Weights of a small transformer language model.
Size: 8 layers, width 384, 4 heads of 96, vocabulary 14235, 25.2M parameters.
Training: 543M tokens, 4139 steps.
Each number is 128 + 32 x the weight over the matrix's rms, rounded and kept within 0 to 255. Layers, rows and columns count from 0. Numbers have three digits each.

# layer 5 MLP down (transposed), 1024x384, rms 0.0902, rows 344-380, columns 0-127
119131066170089111136120145117121126168114131127137168126169091117132152173107146107103117119114102158139143144082115113135153111099137073128107130130119159057122154106101152127093142131136166165116110114101205120108126092082109134143154157133124083101171131100095113129131123120124166120099148132128163117086135106120102070157105100135114163177108094109098118121162126059111118139147
165077102119152091104085164118138124134132148138170145122094149154106170154171118134102084098173080116098133162130160139117175108108109082094123118106092123100188124136168157167073146109126163077133159093094061143133125140153091141148132145141162140147109130168106143091135150054084128086141128150111087096076105136057159081152220174094133162157043128069129089137067157138066149131136
167141110174116107157082112127147117146130156068176150124078148149118137149098151179181108160150117167116172167114119175154117079129117123175146140149149129090061125130108135201143144088137136104132201139148170140131144109129122175100119125074147070119082124103077119148094102188103148166180105115115138168119113097103174119112145188118121170136113158121110124125114185166135088071100
159154083169123138177132095130086108113113065118106168104127098145149113117179128151127141100114150148149180118118119110177170147198114122163115152080085124141099142143158169123101132123171088115170156185162127120165107171131128148101129124132111121114139118167061192146117136085083132113067151107094182126129091142177082174177137123101133204139126120086087093112159129202139119148197
127091125157114139146154186145061150109132133155172176067113217144174184015154142145157117096114123090254127143120133128129143114150159162132108111190147150122133131158165105104187120084114133111098080134064102117095115160121110151098136206127195072218100234157123172048164105103131202104100112127064108148115143110143135057149088217116096153172188151184133172171146109034117143173155
117104145142145146143100089081142169122140143130115126098079112140118151232147203133147136179197122111126130213137099110127105164139134130125149140138102140085161129193173133126154120163138162137091059091125114104103157121138074112078148118178162149169193091135140109189126128199118150123176122087042104127126174146131097153108125145061145149110113084079118120142096084139101152157109
168132125125152195132141165204175088120106157150062121172074142160137102111135118115106183135077174138166150115167077141200177157152093117104128128042180135167138126082169150069106110136138094178080135105156151093116110129142139175162126184120147135121081132102135140143104072126079087116187136120134159114105176147130144129086155103140186085079135104119143143135102149102120135154124
187109153126090150135124137117079189075105064179177160122136120139113099150122055123156122136141096139122129166149208091127129128144093115187119113148090122182117151051102156165151106114173080119099131124138144130128067146147132185117161113060144093153165098147162096078157144162137101112139089106137129054103183103109077141126190118168132101116090132122104106177056122163130165177126
137103163145137137130155086097185138123137087127070104128187175066122167169149110102141121061108123174131097095142159115164131139120094162146163137087141043162157097132176130142111143138118218138147132135152205136067157132106170157201102190088145115113126094148130095123059156171155148068124125092129157103114048085127103110150182098099169134102101106105124121063135120140139168114145
132080118121101146152142113130142133127148158125100107088161103114166128106203103139146145099139118142105106127107095139123100152100116153152151187114165080114142107131124161172117144106103178137063089139126168157149162058100149133140102165105118155143127138127101062123132133121124129138146158187139088146121087143101120140114118132147134132091095090108137087121142117086122201168144
189119104113143135173151093090145088112079116176133097150145098148104126162139100179093155121125141147128102123100084128180084207127102138113131122111134133075178125095127138156076101128203139166133152159165112135153142127164165182127191109081149147071142115112059216076100114152155117116106110110156135111139085127163122175178164148100088121101111108093119123142207120139184141085112
105138162133100170150129114069153131135129132062145108110083115160131158184070157062054082171144174173139151107176146184164131119119128164161108130171160160166131098101086109123095145065134139118129128151115098062101127164127156086118123145139130158139200100118143082079089124165141176085144123157170107148147098134149112090090122194093118131124145059155164130178106087098157096141104
120081159115152121155117146158168087156152120112135145175171109129140125101133154168099106153167199099084188149129095120164167095094160127077127137125132130155118116202096140152107155166104158127180086088125128101096124116128159185117129073134179162196122146095179158151107106148119136122094157128168178113138137154109154146089159097099170124132114121120102150121103112168157109142148
112080122142130132128164108124129117141147047043158131129179122152148166032092130190085087152152102140163156114114131121111164097110117149061138141179103206123119105163122143170108104083153091095190107113099144156157128166120109171160084177110108186142192137215141182144093181110123129156076137175149155141115103155094057156149104140111083132163166124117077199148118158093134174154139
085125120140161139166047155063129128192101140104118130102132181109128243181127112137176150124124158167128102122168130154146089197130217126124095145138179110140136157156159118108143099152188108152096091192115207144137152185128115184139126115208133157082135114115153095132087170128157140108115121147173056166195147174151146140154140121078173184075142140100138126117156084172155172135182
176121127139167136135121142087120140152162167182079144123130096125131102135113144149119089151164084094131118091092118083106124174100079159125099111145068139137060184120055104193143124109144113138084183111127116047150146119076109118108169116107126109099130108102152128132134151113182155140158123114105139068120159129143068081141115078113152184156166140135115173137154143146148139159094
116162070147128066154115169197153109138080096115131127114129090155139066112034108107115149109108143121163082105128192137117167114154184156105114104037123225173107039067130195131106103124129130151089133118151119115095128130136109125157086169155091214142169110177155109105171188163158148146167149154103084084139117106122163155138189138056124166135115244132145198125173097105159189054104
119117153105107119118105150148103075109076035114129144115138136134138145203109072100143114146115043105102096092124148105111149112146083163076126138028140136125157167119103195139166079158092112136078107143125189111168089097117071098138165123162094136149145136095083091099129155115128146067143098075084094147200113188126082118158139091128081099096124119162104141131125136132152078173121
173076102127073131084143153175147078105069111116166150055177166149157166138142148088123114114120138071160145145129096121120111222080114067131141106131145130089088141041125139102122092155079123086126127189119163082149153128174181093073165132110091177103096145129124161138194141170101100130098143131112138096072121132083179089127147125211108182159154122102159115117142122161178129187255
146204112043090182133134121112156136155116132128109129086202109157148157140178153177109167150126153130107125138075139084095139143072112129145177079106174162140116155092102166135145181173143111210140162119104111179151107155156114151111158201106032115075164145101168125166151140132091190109125173096085145187106196136141086107143106111148139165166139097155148192090170142101103104142102
134042129195160126118159065130134102097150158145162141077123089110152143139116098120103106123116126150145104098127110190113106134151156104110094121171151162080144162080192135110169176143101098161041125102108143139104162083173048179133116139134102096150152135140120168113083119157105094159174128122170137114113179102090134086081129154149163199150110137070184155146110119084058152099131
129143054151079142177168099140129144107128132121141158130136113135149140161092109120126083085134067168081125111119091131120130132121147095158091113115168081155220142217163149129120097151077112110103156149138135110190179105101108157166139156168125082053088143123110134118083135171122116101114145085085117108142152100093094117086083141100154158105111108139151079146176080102123180175138
172131155091126114058147159120113142094102136142087072117152175123082102112161112157163091076130144083108146152086137158103060076084128135139142107194188115192182071100199087128168110128110095134102131143117089158144158131175063133135155133100081187147193111138107158130072148127102161173106129088146162088123143136157136153185121166144083121118138115070109125134107117151114128052158
188159067131150117163195158133162224157122118136135140114106099126072089103130108131161108116116116156164123137125136111125089106145144117162132125078103133147104130096147161133100109130101130094177098090129145146099102113112116157128140135105117165094131098126134153127147045130143129120088116126105132124161059115117105154232124183114175097151133143079151113119194140117121146109146
179170157119131117162121091115059156161164112089045127063124124127112133110138089103086140147149097157148114163177154149111129094089072114125139140175125090135118128109136100092131094123051130157134097143160081115068157110134104136130135086145113137070145110099228103156069120073116135118119156138143153156121117114085119113152138161178173152157159132093083043130168177150135142132135
106072125105056145117112120129067120125123119083187034092180151113148091101176093118099121111074113157145137125157161171099147081173108118152091103149080169172179113140159132125071119134097144141127148172150109123146116132123109119066131127122149100157146051116079140122054156102099121105110091180113136123149135152127138158090114115134122117141197124154165149113064141172124107116183
195130065092117171170133157124127162116138168116128134088112120121138151131223109144161128118072137174167162172162170149145047105135109158116099131055182124091095126143104144169120130133078156131101172072093130144134166129110133131120159110128145124107039164149123134122176145107097129129165111123165121124229180159162104116112079160133114116101155115188101089154156140149126144115206
142172105119158110043155144063113139100164132116140101158154102138145142153130135142158128109148109116179116105151127099151121156091161091063104127126134134143136114099116171171125128101098112124120098147127131151157132169181075125165167089143112141130117117115196149117185156119116171119159131138141106102146131050107093041169131114161195158188124179148158122095088027131134105159145
094177122120131112075224115165149165105134123096134119127069105136096134084150110131116159101112094129078132077163090142102154178146129139105123077147148202155071104118091143144096105117079107146194110085103131106140126128092138106140154077131145086114122053140149084167133123111102100186164119118122062086109137119112117122091090208169095115100094099084126136138144115141090134058144
120061215166117092138119140171137123109153142128057133152188135124189127048179167196098124121095129159133189123055063156072166130149106139124167142129092103105161144110094082165121150132100155098072112132130123107123105116111131135145069146114137180148145154107144150171172097166158085113114124131176118162126113176101130137095161119134096158031131102170151112111140164106174123127194
100098145123085145125146109189096136191166081100170102207176113160086138164162152163154108129195113119108169136127124152126104086122161177086142136118207107101150087147124115122107173161132105161155095174188144163147126081088158120153148162139135131133144158129126107127145109181157126171111206109133137126159089124125095113025083137117154108126147116147143140128158166171154117132158
128098154141108129109119176159078120156143141140186114105149078169108092119159152121100151121137098074108093147141126158125099093133109052166048124077116092154105155147128165119145145152097066072127130119179067111114096167085206084160146152103171153178147107099111156132168093123097124063105082076147106134138172113150017132094200161113143113116146151195092112169120148103111175102145
128060067124185133096136135142091128062145138109157138077074141081145098185112129106141123139188215097125054114197101154144105142114151087128176158106119171143139144102156101097097114119135073090140107154103098130116156121163126175087147119154125149109083120165151114179126135149170109114119046155121136156128134143112108160131122085122154116116160133094111155116088087179145113191149
123151176142139116162109189181103200150111089117087184160129131170146181135143122096128128128099081116102139131111058128087086161150163067197117100139013073135144092139169115150119086161130111143081068129162126119140129126100150144164081157157153093144172159147107113134090112099118102133144147103104104153134059119140123105098127073167152187126151111183148134128129141145159119138173
150100164131147095150115131128099104091154148138117130133071145101141111133122179158146153130116146136040160119055102168123069150107087130060158043103134136128115098109149168128141072071121176105116183115164164197107127110126122046164108085152225155033140118128157154079109151084129148221146098077094203093120100107132106160165172089104144167166104137095138098095096122161097172092166
158181088123138188124084169146158129091136128090117123144108146169041108114128159135153163086051108163103166149134126094094103147186126135087075151117159135102084065123168150128102078071156201200087113097104124083120111168128149138111139121121160138094158182118131255137149126133095136160101127146161126142121212113079120120157156111177160143156130102111137183095130151156092172147099
110125109114105220094140082106136123153104148070131188158148099147118173194142114153154147106144100118150138101121112144179133147099123165138103113137106103132089158138154137088106161116218126063102149119108158114120099186091132144127126109108148203102095145162190098170055086153047136083076147166141143171158068152123086135156082121132055141135115156076108093116132146126115158126044
# layer 5 MLP gate, 1024x384, rms 0.0874, rows 345-380, columns 0-127
165092073119116133102107119093093089205173114094090208114154109132120152084071112092128139087135090101105157104159075133077068102089095122133126089124117170100141117105106131135138097089111078098129124152131141072145130123146094174124088116111170101135145150168080109111127167104100120126152093161142084084151097149165141118164075131103101159142063142080109099170106073090163098111139
117112144180103168130144067097156148182136106205147101088189101105076114088107143079144097120120127135090049133111193073119122112114090166114080139103096114151163140173107118166123120142116137137126165141130101116114142137144148097109140126176125119186117110166180153086144129118160102100110116154114184113128107147120128121107161160155140096064103071164145094132130087067133111163124
137130125144114171151174098129111171095153176107114093153079180089149075130166147113148077106053146141135102145154107111105119099115088125071166124137066108132191163114164145182201097166079132096134099107107157147191128149139191159123145137144139122107121148147143169120135105161121124167110077123092114086171154146098092100115120096101102060163127134108111163130143132106152093104121
103098119185155093092088096084178155105143093155096149132138184117100111130100100101108145187156156128137167116131128179066168071061175089138082174182138074073154141150183095158173126149150137159086088115125121097125106095154164122192120171130199143086107089121123150109139158144147156145145152108125097167084108204164152150089093121129156132168149100163118107122124116148147099073122
137179174148123126096157138148182129167092156123166109126154168112167095140115060089104140061122118096131144081165115184177151072112150170180092153148155132107084161086144137118116154158124133056140156098147118144179117122162129125170084187139091120059047096128118108109158145100111100149125117190131159128163147109141113067143150129145127078150128138186145130094099183097072144153112
117126096150117179111091082120167101115104101094143122192170184163152084138166157086112089098074075115101136147133061129128177143125120108146133102112186108149141131096060125103094137134138103115168146089086086107111065139157123139160118171073093147109109170164141121146127102107149157148151162088157138195175126140108045074111152114088093106126184146146161128105130102155140080121142
066154158118137155099091118142086169175127141138110114098156110157082117133145119141182156137080147127139153107145139134130088071130131133068142173164125099079125126107121036144154126112104139115160167087163113118152112099085143153106111186182157121168175124098124195144105130093136109076088153110112181133174143105145116105085134122120108092157136168106110145108185150099168083131158
170128175157087191179153134154160163072101165149093147144144144102196084144120059101135113120094088108167123032184095077171169135138146176123129110087149213166101122115102120139127220110134137173127099094120143124144072167137098121063156095134093103076137091115167147133135138186130083119133134099113130135139171162130173106187160113112099115121122148122184157105153144137084155047103
187187151135116141104150096094100115113160154103132153097120187098114145109140157116149129166127097088144109104212125110144106129167070127084081134099047114144131141134112137163143166089166168086180128129087149136142168142112110078115134071106102162166140152135098082137161202111141141122123199143086145103155065078134111127112175142128151142131106035123075159107127115184127143163119
096141130148152091124178143135175137158120146146081126129130091102151102144180151122125118104163089122124222177119099093090114120136100113133184084163127076177152138124141114174115124133165110195136114085173093148066096125104202116134148105121117126117189112109124186130099150144107125128106152169071103096126194097133082177100136142144119118131167135113101182112116077129103144072140
115159171118121082235124061101137179181146079102108079155132097117149108151124162135134196168130112158108067143108105173078119113096130128126112113174115130115125116092105114134092149125104144089186101125130082123130081165109179150136083082127080168025188128141096147117163170109144149105071085091153112185138153172077213134100170156130143156128127112134084174180158118110171137086147
123149163128139119153107142057080083186119143137142156105130091136114081117108093138146132132131125108122141144162096078172126073113161120143101153149050095143114140181136155147111117137135111111122176141113157149118101201080164137084172132099114181123145169070149124105107124190144146059158127102132146120132177137135109093179146138133127071143146132097102131131093130149099088061131
122209094170150137182138166038116125137113035143148075155133139171115140145161064164131119152103141134167150108111174169131138100161114098093115172167078126101128168112097127152140149176100159116174128144105155082091092106137126071114131199093202168066129103164131102088195148128135111143116157099139150157159120146118092117128167170127143164096149110158132153109175088122149131137176
156147162148139106156159132089088172111153118120128172111132087178143215073112153101175171080108122155094183081158133053107094103109113077144233113114126085092114166147165126114130098142143103152112141113178118203160150195094084085141143077073187106074179111086152127126075149064167160166086105125115111136157187173135132111074046149115112126141152101118204107101129141163117105045137
132167132102126133188104142102114142089089124103105138168107139135134185062092134097162116169115151172089179134142161162137165126205120144133119076103133088145177140104114135120091080210148007191109111172112203154125079136114166137042124113092117167151133100099103120104140103164095180173136101073154124132129094141075155133139092102115087137104113122121151149177128082108192160163133
119116100179136107187163145069113185146140145109160094100102116094128165140074144091165131120116145181118108063062119087129105077140145120140143142135111166126109164127111157188113106108166107101132094125109148162128124155093107112139079122099092081117054134087093144155137206202156110124190112174101163107170087149090111135088107171075057133121108136119122152154175155086156142135136
162142116103104117177171145121135157119134121151138132113108129125153159175135107110162139111072180085117142109134143133146114120153107180129100139146101148119066149206139135142144136154088159183086119140112163166135158134195138122136130162117157174115119089203136106126134067154128102204123080139104093143149102106182139106161133172139172115119123126062099137177124182105094104138150
166134109151093105152107172215072072155141121153124113156104133149112136135072097111058103134112129109150121160120124146100128128179155069070170191127171063135182042152089144124196117142194128138091160079172121104136122127148132187112158136081107081117139148120145138104149124180116115101134127171080165098125179141100089154123166163107084111161169094165150128138175047099123145128139
098131171035128136190095108102057122103094124111113123180108131154117107088176114137102147126101112075128108130059153129196137114141099084091101122094113167185126124120107173123158069130143095143128118095197139132123121144090142120123123159043105151152145161160104146114133093179127102161148108120108144111138146151124141091162117133112149199148096049098126108106086137109190147141136
123078126116166124113118161075100119149167229161112147118083122182063126096127152148089096120094148152149151047144058122164100114137139108101125049160141115204159203145149153199068171145107108055147033122118120127069163118091186117132135129116131122151150191123181159124101123089170124121129128129126120149105088095144104162086118121182043127139179115097172140145125115118142142142152
143150132159181125191107114131117092103034140123099164123112130163175167074171149115175084174090152098123225166099197144141088121131122133134128064154175141132160128186160091190099128083161125163089172135119184117135148125084083150087088084091114161084148100091130188107207154148128117081097160178091090165117135129125083145091130113128175115052156130174156175115115145077138124148094
099103140133062062146153098127099098162155138101132157117077107151100156061130184103161111133117139175108071092086112125100131137115165182163159180103157071134127151116114197089109072084094088074121118228133064136149144148128163165133098131113134191169072169070125121203137089112186193114123081138134111166134127115073112132141178121097111178150160115168101139136157150133064070145125
098127143109118130206189182119129073092077161168102118176158132087154071099132096095113119112113154080120121158181138175121170120135179124135078115109188126147160103094114093130129158084138162131120067116153098139114129155191137125180131179155123066151143080156191159116097161066136172147155173099136122130109119134172150119106130151155098130179106092165165150134135152103115121122091
109105071129154109150136091127169099157164161128127160124134158136138158073126123184106126158057140138086091146114179165113147135076112150151154135097135117128165198139126069108146122123110135100186146152222136148138116102133117122103146121175157111147179144124105120140160143097107142096117087171156128113153104098122151142176126138144116216114107118082102123139122087183172108135144
149183134140132121074107094147113152154137137118144122148125121158184062140152161164106154107137166121169147207071128154088078184113074136135113095174159142093138180116117126138130117087117155150156146114132172126181096132190105144110094136161193062122169115124092114122136107149158074141088161135148158081123116082138147193084135089147103119155158121134122168170136157133142212172163
138060114119145056094157094161129146127080171190089068091173061133105113137108114119132069072130101093114085093085138113103151149149127147159175060154131071072112171194131119136169137106161129113121124129158128139103105143178092150147090136163143140160157117140148188163138125163122140116185135106131171109150153091167141186096112166199131096146136149150117138186175169087090121109188
139150081096197119165093060119152086170109112137102083062091133158138158097151152110088170164163146111155132084121049099054150095161141162124094142152095142112088110172123100127138143130137152133144121145149147133123144129117146161153145147160191115122149121118157123142098134128088189078162099167096136135156149164143158203097135167136133113085109126077150187141108116077121106121127
112131125077096127133122116112069152149162106108181135100149111121116102121128167129126121102118180213128088087147139125136095109118158127153122119114177135095136161046144139139132152107142096099132109122118152167120121145167097106104125103168189105158154155073092054120122079086140093173123118088120130109156097177110113175148157096130163162090140190157150149131133117113152158110116
129141101157140127040132092145142098142137070076154098086163086105116084128131127137168134132170144044147155171137176101071120078176141085114133120121071088078131166027147104140100112137099140127151187134085135131143162194121088140134154102112069082093159084171138166217077110021114148076094141119127169174076074108115140164107144126137110099204159144141089112089144168086072075163104
112165089138164068126164102175149090178149135093138171128068135202136077130076095133145058134127125174107136118169072140167070092116143115153085081171159081110115147091131108090151140136136149119158127118161120125097092185101150056105110116088133128131109069128146144135142099123078132117148107135125153077125047098101096208120159134113127086115096158158117177179149171131140118142135
130121066201134125170097140121128130110129133075111108112147081153092101090149161142123159125118174144178111141127218090077139113055123131164092072128153131164093137103098128109102120085145040108148116092128179117146141114129116158074085192162168099087137157121137147162128183102133127136097091112118134078166084146135133092097127118098081100139091166113079142146142139097139166173142
143094089073142128127156143138139069150080132144174134100138119153087124141104125122087088143122146093159133134130156088181153100129117095130135128148156110143135101163140144111102115132124106131108127128107130117214121138131130139092067149111127136179133093178166107147138157168102130093177127126071091104170120107139122108139138098128091081043112141112100125146106061085118100180160
117151197068090171208139170127104129117168155141122109150040137135094055077165092132130095141144107103144106086173140154149162131065107097055140106117191156109075138166105172128111107085119080167173106121095069156099107136116087121110164151137121107104145171106141102137123137113174100111060156111124120129110131138128169151100133113130129167169146109121151168115094119142138124102136
112134139151145147141110107120092148111093118198143076109076052141070159111130121120123152127137163120146133065075178096092135157166126125150112142121139134088151164122123084113119117127184128080156068115099135085146134142110046087055145099122168128144119110162166209102141182105118142183128087106116132070149058119154175130141137130108080121139173121137083146111163173124158071122168
190138115168055136094193195160137091116079048142171129108120136155110145160108140171077073179149153115129171138098106172135123147117152115105104102105129138129145117116149150094163106127132197132119161159128066065128078154105142172123149137166103109152174157142153143131093150172135127149142130091115115123110177126148087140162178069097144120162181104067161209086086171095124086101095
102154140183125154191109108153133165180131159104078130168079138116064146163159163120164103180114148098161136090147192093170149181152132167173154171160135173146113105137164130096097083096172109150153157059111096166114106188152095140105076168111205130127138102095127111138120099132109104099122113128101151110156116128083087172139161168163130120124132176157071123067151077127139111137051
# layer 5 MLP up, 1024x384, rms 0.0929, rows 345-380, columns 0-127
138121097114112113099143101125123136088118138181119175171104208134142142176162116074164079069169153063120160107149113083120158110126088118132112176057117061148117124124126134055071109095010103126132159117115080112133117109110115093145128070227178111084150102074159094184133183116090119084084202131148165119125099125104103135183109161153146123118160082127193047109067070000116134101169
130196150114151160110136180154137122067155127132180127183153044148171100136132150166169145158141161107196184130067102162108133124196147142125065158141142158158119125112085170123100189114162129133097127152116141150163117172069115162201125114140121158088203119099063105131166136151147156130133134144140119132165096102094140147118117125135125147146104148139126125116117129116127175136180
098109111111112092113153127134225093173088074124107174164144154137079167105114099117179112049171099121185122156057153125104158145125115206162110139110189158157109147154095089103102159105161094136119090106150178092073153121114123144131181134116199158153120168149062088136155113132162155120131092184169144112081075113133155207141109159160142133093159098052160149125131140179144175146145
129114151097088150160087133124079117099115110126071143098081128176138176090102115106130143205167133129199076142155098124128090114125101120190105167124121147133109087182148128103156204112072125138089104104077127181109157176143139171129088153139107122164163138150109126053093117120143157057109162166075124177159167155078167147134071188114078121161190131137174152130096132048152144139128
147059126130157144112153154139106108110158122122118051111133107126131146106090142160110080132114093146168111152187156135162132114126099131133107120107186106151146110118128146174112118088150152151137061108163151104114099122105171147211080099052143093170150127159120105147080080114162176116149146090172161091121093129092171104193091092113120155120114136134121105167129123104104112131198
120169102128126125063158120123149096194082145104126133131131148149152137113161197141120155140148074127120136123137159128148138150138133152092151126095146140058113205174090103128152152139136153141156145137169097216157132104131117106095165088194114127107107098118114111163115129156171112098152122127158147052113133201137155154099094082133101122102181127114133050171081089132159083139134
127143130102047128097172091110129130107100124083159128128127138178162090199121120043139099118169127112111115164152106180104147076165080127140124156149103121128079147178158119112130162146156162128092149139144128121176101136114116143109114195139122132100136168083110167106161141170124152121143152108084204118084161143132165162146122130168125115178147161136118148118126084160089109103080
104118116104146128141205100145153079155202077155142112169058139143139112135142099074128116086143145135142072144125208089133101095126071111142190080178139183168161082123144114137120115122088167133152195116094175129140105114144205112155083102147151071134163134084148170127134159128073084156099121096118149158074121159125192096100087156107165126094142183119129129132095143178136175116147
162129115117137100140106123111142121080128066112148074149107150084121132164099105133133149168140105067210149160209128121148141089129125121094176112096102156140082099148095143121097187087084180101109149094155133153115155130138124141094124158111085133115136110180105123150089181075130173095154123117123111128131122158083154119154169126154158169100124115132160112116178140128193189202179
134130109120159158159124131114125121169134137153135156102121159141105181133099088213164159132171109137160113133134134061121167213091110090067090178088096103137171122140080171085154133143117155149092091175135119143114087126102136115164163123088030112109136134136131104140103104108097099115088148086181150181081159183135160075122116139132143177114141119166109084145190168096138130130147
169139117092109116169151090107166114169161140053141092148154106094145103154105148119124133100106124124128175131146141158120075156105150070124122175203121166110155119110094098108077168122116065182162120110191181137064129128077135106158131128096101136118122125095126163080130128137115166148164120184118172117142134161131136154124135100129159195109122092171075164141177119104094120113141
162097073138116180128063122143137147141149119116094173167118087108160143092166154133073149134072166131155113105159099104117123105071079157127135077105120100191188123059178130141120126106104141124130066129189160210174152073058148112144168071155109140137139102129148129077087085151148108129149141138143139112064147167097124215124131118156113167120129125178103127139114129131161117150131
120110188102110105043104107189152146123176100098164111132164109117177136129150099138096122088168143107081145151124151050080076174139155138158108148187116107105085109103159077104114105098096119137120091130131186159133115133122103138107149222142111136178078107114111151094117128089176100112052114149142098139117154137123083119111129106154095133084140106185098149144177137204181158116172
064143142103150122129117118072160144163117130145098149138193124132076159104094120136129163094076139138099080155224122157143143181107131127080144099107099105125070216147204142115113127124092095176138125101096188125095167163114117086089138161134195131080093137148173088137136130124164104219156167159105103139141223195114098167117091101140124193136116152095116114129120194174133100105145
184099165171112079138136198144129107133138065163111151149119168166113048104136161105163134131135096132165096117173113146133113159091135123092129124106167132114115110130116116072114139121140089075142113133115160167108074129114132115090063175124137085149080142147073140125131078124113081123156114081122125090172174086131108068195089100124096140192173194110068075163114142174108149150089
105151099109167143116154111089115139143176135169103139087121109130128073077124122147124154106085108083181115080152071131105119095128098118148140100092138154148176118143145190103116056158187126145193063186134061131095161177122145105042134165132120071131143114166137133122135136124165113167147152088119157111084129113116133160043085116101098102128129146148086136226107120186130132125111
104107083134142162132104120081167095136124095060053070111136112110146133185095150101123151110151139172137117100101153121135075161102084200088139120141158087158184090112079096115080130147161134107144107117133198070138134110124114152119153182169099113149112194061065158128158208134107193069099089179157186104125132126132068124148166123135059153153136095153134165135150076119131122152137
149177128148186196126089117054125191154091113070095144143192176095128176163126035159173184132165130142178194145098161091138124125137096135209118067095088106120064147155077122120129138124139125144148097107117131134121101086074087113097134101149124184130154126121185144102081089141110148079135159083111167101132090194101096117161070120066145163123110102109055134108215175130132047138177
076185162147183152152056132145100126100076158104091124141124083146102119101104170111107141088135142105078132097139080132149172104115140122149122125115171116121108105134079149166090119109143119165193139121168111118079157137082111169092156075137132097122154145118061119140159184169132147118103084119128101140135126156126172157112156080094130126156100120134115091166110127037164116063116
058155146116133051086122101108116088107119117137135151108119145111111080104151153118072132139166158126130154113156167145149154158136100102105133133128129169136118136131162134146135156090075169152121104156088196169061107146170195102140096147121123113116137148085163128128096143137118146050101161110124130181152155082121156136169124150082134157105137172155159139135119109157168137123159
110095135125220145108155133155134116135147128115152115139124163184174109152062179156166144153126166115135152145128156129131100117114161165146163155081164120144152128104163081177130165045148046053145123126117201101125146133063102155145090133124160127098135179155106138040170107132137147098164128102045119103081160014152127143095097129164099106104097094140076105086141136110092096180154
193103074133165110175115079145151097093151064120073103168136108184123121119143159196093066111183063090138057165166145100154182098150140085108114095093105160097138129113120117124130150159154167121123125117166119080118080162123163154142183069096144085128158090139165136120099108101177153144113152173125099130149089103185161142138079186107144116145096108115154103177105120140148193083109
163110178103147097104088173206074162177098152099120132147115126196193201128114115130089076168133114166094094074124132127163113126131114117153161125129110176121128180224112171058127132153129176189190122136122130124112071092136122122125173150157122104131111110099090141126130150121111103117104139136163137121148148113124134177130159134151131164090147111082116162137114069094136173127152
079125199168134115137078145077103094121126115108100143156151159097076138126097099072121156117074147131116070132165123142141137105160156133108193141143090123133087144159155137159155144099086141134103138129151141120136157121138136117124144128155094172110132144131131134082071139120075099138157136117095091132118170153129125088184119171096086142090134112075073177137108106150155120068158
114125123109156082135112158098145108143161171125142078109078118173142153136111136135138097144124145137122170082095128084121142115101153106153111132157108142106142137133099166120114123154114156190071162086198082123140145143125131134115153188132141101134066136096155161171097181090162110141186093157097100119153101071166103082174189116086148154142097077114104126064114123118125088123098
134104143117090123127123106104095081183163089112115167118116204157168148197188131175140124131164165142119192167149176122103128112115082119138123035078137161188141109112157110086074119116083152159177119106078145101217109086075129144052135126122103184122143154121097170122114140075142135122135109110121131168131148158112133136112076102110164130071171092144118106109127091122135132098180
129112090109124143106123154132158203115134119054148101102203129095135093135133115133150099149134074087104190125184162110068134139181156158145114077151166110132150182126115122095133178145148127127063131098150131089125128123151073166115108078128107120167171121118165159162102109111148189115124107111132151083071101068090107211126159090134116120133163103124115135124148151105090095156171
121176066122157121062152148131048117141161113161137120188098095139132123178156115116098103084150171128158079133118097124155129130154149145169146124136170160074173143092116150162087122117128164139158089099126121140111095065141145139167117144145079122106156113135125219168128132164084114137099130165068114108127147130161060188153122131090116174128165176125102117113143123095126151097119
127094152106090138155149145152053162141111159167124181098165119099102090215132118070175109111125109122148154124132104156161154120134123130161126127145120165130141167104148126140093157122203126154154143139119133086132153141108184152120080114127146107080164094124127138127118108137136115071082118133116094180129138152107093187093142176138124098124150108151139100106154148194126136128121
091146151147109127105087175070174127188144113075113132101137138102102152176105080123140178166175086167182116151132102187138074122180097139166136149124132182120145161118178066209088125106183127149085172210137159120133119124117106158157050167098136080149129084097137102114089094138123153141194128149156074155144145178149132112116121129118144115094154154120148130109133111096097180137115
134110169160208155141122125167110103116141144074129091120120103152104150188148177102140144112139150130169156137177143107072148177165117139183112141099128079149096098090077061168119089125124067132162149182073166084168164120155162181078101156081093146113111110103097138166212142114115110123168124097137099067089167171140169108135167079187172120124157133146085058164141158117126115147141
166125164216168118149092109076110122089137099158104167123134119175139090115111087087171125153116106122143121145124137114087119066112160103106114114066119102126120137170170133123101129131152129156108146113091142125126127106137135159130152059110095085121116099144099158089107124109095090133095180123098092110044047176132124097156132162166103148173151092097116108117133163116064068123143
122144128120109129142104092154157063152130151139117161140120089144088193149094155157123151108124071110117120101165116087115143098165082128077120111160091076216124188150107143122083123115048122134237110144134152153139171159103206161117127180177123112134113176165133161097116089138081120153143144134152134093179163148128072082149106129149112094120204109142129163118143098110060199126104
099105154127137077098115128107166206111096117123073151117082141151158146061172153122082147099200150101073068075156161119119118090141199144110123131125176120144100155124167196149116187206099140132146089081082129164126143136134089165130132120155107151072097120109107108098152123134076139115110129157100131172126199123154088130127151089057098108133070088100088153095088147173188151146141
146113149152151121097142093175124146154053154161127103121124136163144128115162117215152141120104134115194119200148170116137145175167114163114140153196168159118131069218115140101151152136063177179116127141172163106101139187122120109164129125146061096084101143179146195127149151131073139109169087068073155091129117136151156140165138130074151130042136210042156159114098138125175113136137
113105140136092144140160102174150133119140105147086102158106167066150159136110128148167146116107098076141076161146100108149133133133148186089130193159115181135140069174168069149142166138094166165160165132118059142114132108155106097142121171113106164121163137097126166109134146172103083112145114079149187185072122162121131124135135142088126116131122165089096127112176117098135148067058